config.yaml
n_layer: 9
positions: "rope"
rope_base: 2890.0
init_std_o: 0.0309
beta1: 0.9
schedule: "wsd"
decay_fraction: 1.0
decay_shape: "pow"
z_loss: 1e-05
Each number is 50 + 15 x the weight over its row's rms, rounded and kept within 0 to 99. Layers, rows and columns count from 0. The size before them is the row's rms in percent of the matrix's.

# layer 4 MLP down, 384x2048, rms 0.0878, rows 356-383, columns 1216-1279
101:46 72 45 52 43 20 55 41 43 84 30 62 26 38 52 71 68 47 44 20 36 55 55 59 65 56 55 69 45 47 57 33 69 71 36 42 53 70 55 41 48 37 56 48 71 64 76 41 63 40 77 47 46 40 41 57 36 41 22 67 48 28 58 61
100:69 72 28 33 58 40 44 44 30 37 61 42 46 82 45 59 52 42 50 20 64 55 64 72 44 54 56 74 52 42 53 35 59 53 43 45 86 37 68 37 64 41 43 54 35 54 32 69 63 69 47 68 77 25 30 60 51 61 31 64 58 50 39 35
096:48 35 50 54 35 76 25 40 42 55 63 62 23 44 40 53 37 56 32 49 65 32 66 44 55 36 50 45 57 43 81 60 45 69 41 64 38 48 51 34 37 66 62 46 48 65 25 60 60 31 53 54 40 50 53 81 82 40 50 38 19 57 30 49
099:35 34 45 78 73 48 58 54 39 24 62 55 56 55 33 74 35 42 61 90 41 67 46 52 32 25 63 29 67 34 34 38 08 39 47 61 55 57 21 78 49 51 53 48 58 68 50 38 68 56 67 63 44 34 50 38 52 23 67 72 35 70 63 59
100:70 51 44 62 37 32 48 57 56 92 37 59 77 41 70 55 34 36 36 28 62 56 45 66 28 73 52 36 38 51 48 55 31 28 38 51 36 59 56 40 65 11 15 66 20 48 87 79 68 43 18 49 44 47 58 77 45 56 67 49 31 46 22 37
097:15 65 40 69 41 51 83 57 37 57 60 29 27 43 57 44 41 52 76 45 52 41 57 58 61 41 10 68 74 16 34 64 64 54 58 16 27 42 55 62 45 40 41 40 41 38 54 43 38 49 36 64 61 43 57 41 70 84 45 70 60 78 41 85
104:43 26 43 71 36 47 42 63 34 59 37 37 48 48 47 40 26 32 55 47 50 39 49 63 57 23 46 38 59 26 55 71 45 48 63 40 25 56 50 43 86 52 54 33 33 54 48 41 53 32 49 44 64 21 68 20 41 59 59 59 67 41 41 42
098:74 53 43 55 41 30 49 49 70 20 48 41 63 21 62 37 47 49 52 91 54 11 41 76 51 34 63 40 43 91 42 32 58 67 31 23 74 44 55 65 57 57 61 46 17 10 25 60 71 59 74 51 59 49 69 40 33 42 51 46 56 35 37 85
100:09 12 81 39 32 40 51 70 76 40 68 63 37 47 26 41 35 29 52 54 47 35 53 43 35 63 63 69 64 53 62 61 27 54 30 43 48 47 51 49 42 61 45 25 52 40 37 43 40 46 42 47 33 42 58 67 52 47 68 48 30 46 49 48
158:43 63 03 53 45 42 40 42 50 58 61 71 33 51 48 32 53 79 67 59 38 38 42 28 49 38 80 35 71 45 64 62 49 77 59 71 16 51 56 37 71 54 71 48 18 48 56 55 59 34 52 28 37 44 61 49 36 47 43 53 51 68 68 40
100:69 53 47 62 62 78 48 42 60 44 53 38 60 23 64 62 69 13 52 51 67 46 58 35 73 55 65 58 39 42 57 66 36 51 40 38 37 66 60 41 33 64 56 65 55 59 34 59 53 55 63 62 31 12 44 46 54 29 58 30 45 61 62 51
098:50 60 47 77 47 60 61 27 49 60 54 52 65 66 37 60 47 37 48 87 71 65 47 46 61 67 44 59 42 50 64 45 74 59 53 45 39 51 57 58 17 50 41 41 48 56 74 45 27 57 64 46 46 47 49 38 58 74 44 51 50 69 56 46
099:37 23 31 55 50 51 69 68 51 57 56 50 53 26 54 47 45 49 64 29 60 67 45 73 49 26 66 38 41 31 49 66 43 52 17 50 30 37 67 33 62 70 71 47 64 53 49 51 34 66 48 54 36 58 40 55 51 22 22 48 50 66 52 47
102:67 59 56 55 29 72 19 64 50 57 34 73 48 57 50 26 60 44 36 36 64 52 25 55 42 44 62 26 59 34 58 56 68 40 37 45 39 44 49 32 58 43 56 44 53 65 56 61 53 46 62 23 30 49 51 44 25 38 51 45 70 74 42 79
102:71 43 59 46 37 54 80 37 47 70 25 42 48 69 48 60 45 65 54 48 62 48 57 51 47 71 47 44 63 57 54 65 73 59 44 08 56 32 67 35 47 52 34 37 33 54 40 71 44 43 79 64 59 73 52 51 41 47 14 52 35 73 87 45
101:74 38 46 33 30 70 46 51 53 74 62 38 57 49 63 36 52 43 56 55 30 79 31 41 70 63 63 39 73 73 40 48 64 35 60 48 44 73 71 22 46 53 53 83 35 63 51 37 46 50 51 83 35 65 68 41 58 69 47 33 42 43 34 30
098:64 38 30 52 58 79 74 50 61 25 55 71 29 29 51 49 55 52 45 59 54 53 51 41 31 41 48 60 45 25 77 30 54 57 41 70 20 42 74 62 32 46 26 67 77 50 45 50 59 29 56 51 62 24 29 47 49 58 48 59 30 13 26 48
097:63 70 73 12 63 48 35 43 76 21 40 46 52 36 66 49 59 61 41 65 68 46 74 46 52 63 49 50 69 40 48 55 51 53 37 60 51 56 41 32 51 16 24 58 37 43 66 55 64 12 63 51 21 80 48 58 59 65 52 84 77 34 59 53
097:72 60 66 75 50 55 62 41 48 14 31 56 34 61 38 54 33 33 33 58 54 63 46 55 47 34 41 41 67 58 23 20 53 32 76 51 45 46 60 46 71 65 39 47 50 66 40 42 70 65 46 41 64 16 53 48 46 29 36 51 56 33 23 47
101:30 27 42 46 45 43 45 65 52 71 16 66 46 68 61 50 51 43 80 52 42 47 34 49 45 53 29 64 65 60 62 43 63 79 56 25 55 42 35 41 46 68 43 50 69 85 31 64 27 23 66 57 47 55 33 36 56 57 48 52 46 74 67 44
100:42 43 87 74 57 27 90 39 55 51 51 48 51 60 63 67 58 49 66 79 31 46 36 48 26 44 77 58 33 45 57 07 39 69 30 46 50 55 60 52 77 19 63 69 50 42 55 47 41 49 45 24 69 32 37 67 23 45 54 45 58 51 27 64
100:06 41 50 70 66 56 54 51 33 49 33 70 36 37 60 64 51 41 43 25 61 12 64 45 60 41 49 37 46 49 38 51 52 39 13 30 49 71 75 35 59 63 29 38 41 42 52 49 62 81 21 26 53 52 61 44 52 60 50 43 43 60 36 55
098:36 65 22 33 51 36 62 38 26 57 22 55 53 46 24 63 53 57 62 36 66 81 26 45 43 89 59 49 65 51 64 62 44 43 58 62 38 41 32 47 63 79 48 57 90 55 43 57 51 45 55 92 33 48 66 41 91 76 64 48 40 27 58 79
097:60 47 52 21 67 24 74 63 56 63 52 79 79 61 53 61 45 53 82 24 74 61 63 58 76 47 44 18 70 61 56 68 45 40 51 33 75 59 24 60 33 42 62 55 63 21 63 19 60 53 43 48 46 32 26 42 57 37 49 76 28 51 53 46
099:67 58 40 26 45 58 39 21 26 68 62 45 33 45 38 53 47 69 48 48 62 65 37 55 59 32 79 53 41 63 51 53 37 57 37 38 29 39 44 46 55 27 56 55 68 67 57 45 59 38 33 29 56 61 41 42 40 65 60 27 43 33 31 48
096:63 54 80 55 57 56 52 54 48 65 31 59 52 63 45 86 70 42 66 20 36 66 62 44 47 39 52 75 67 66 47 65 41 54 50 75 57 36 57 62 34 60 66 63 47 70 47 46 64 39 61 53 50 63 56 60 69 45 27 54 36 45 23 76
098:27 48 30 38 55 62 37 26 42 66 61 29 48 58 49 62 26 55 64 43 65 57 43 81 52 78 55 37 36 67 48 17 54 74 75 65 40 50 10 66 66 50 38 40 32 77 42 20 47 47 42 52 29 30 38 48 44 46 50 47 65 59 29 41
098:42 41 54 37 63 53 79 61 58 61 53 78 53 61 48 53 37 37 50 59 40 64 70 60 38 65 37 66 47 51 62 53 27 57 31 46 59 67 19 36 54 35 64 47 54 27 50 72 36 57 54 18 57 57 95 47 78 64 54 33 34 73 57 55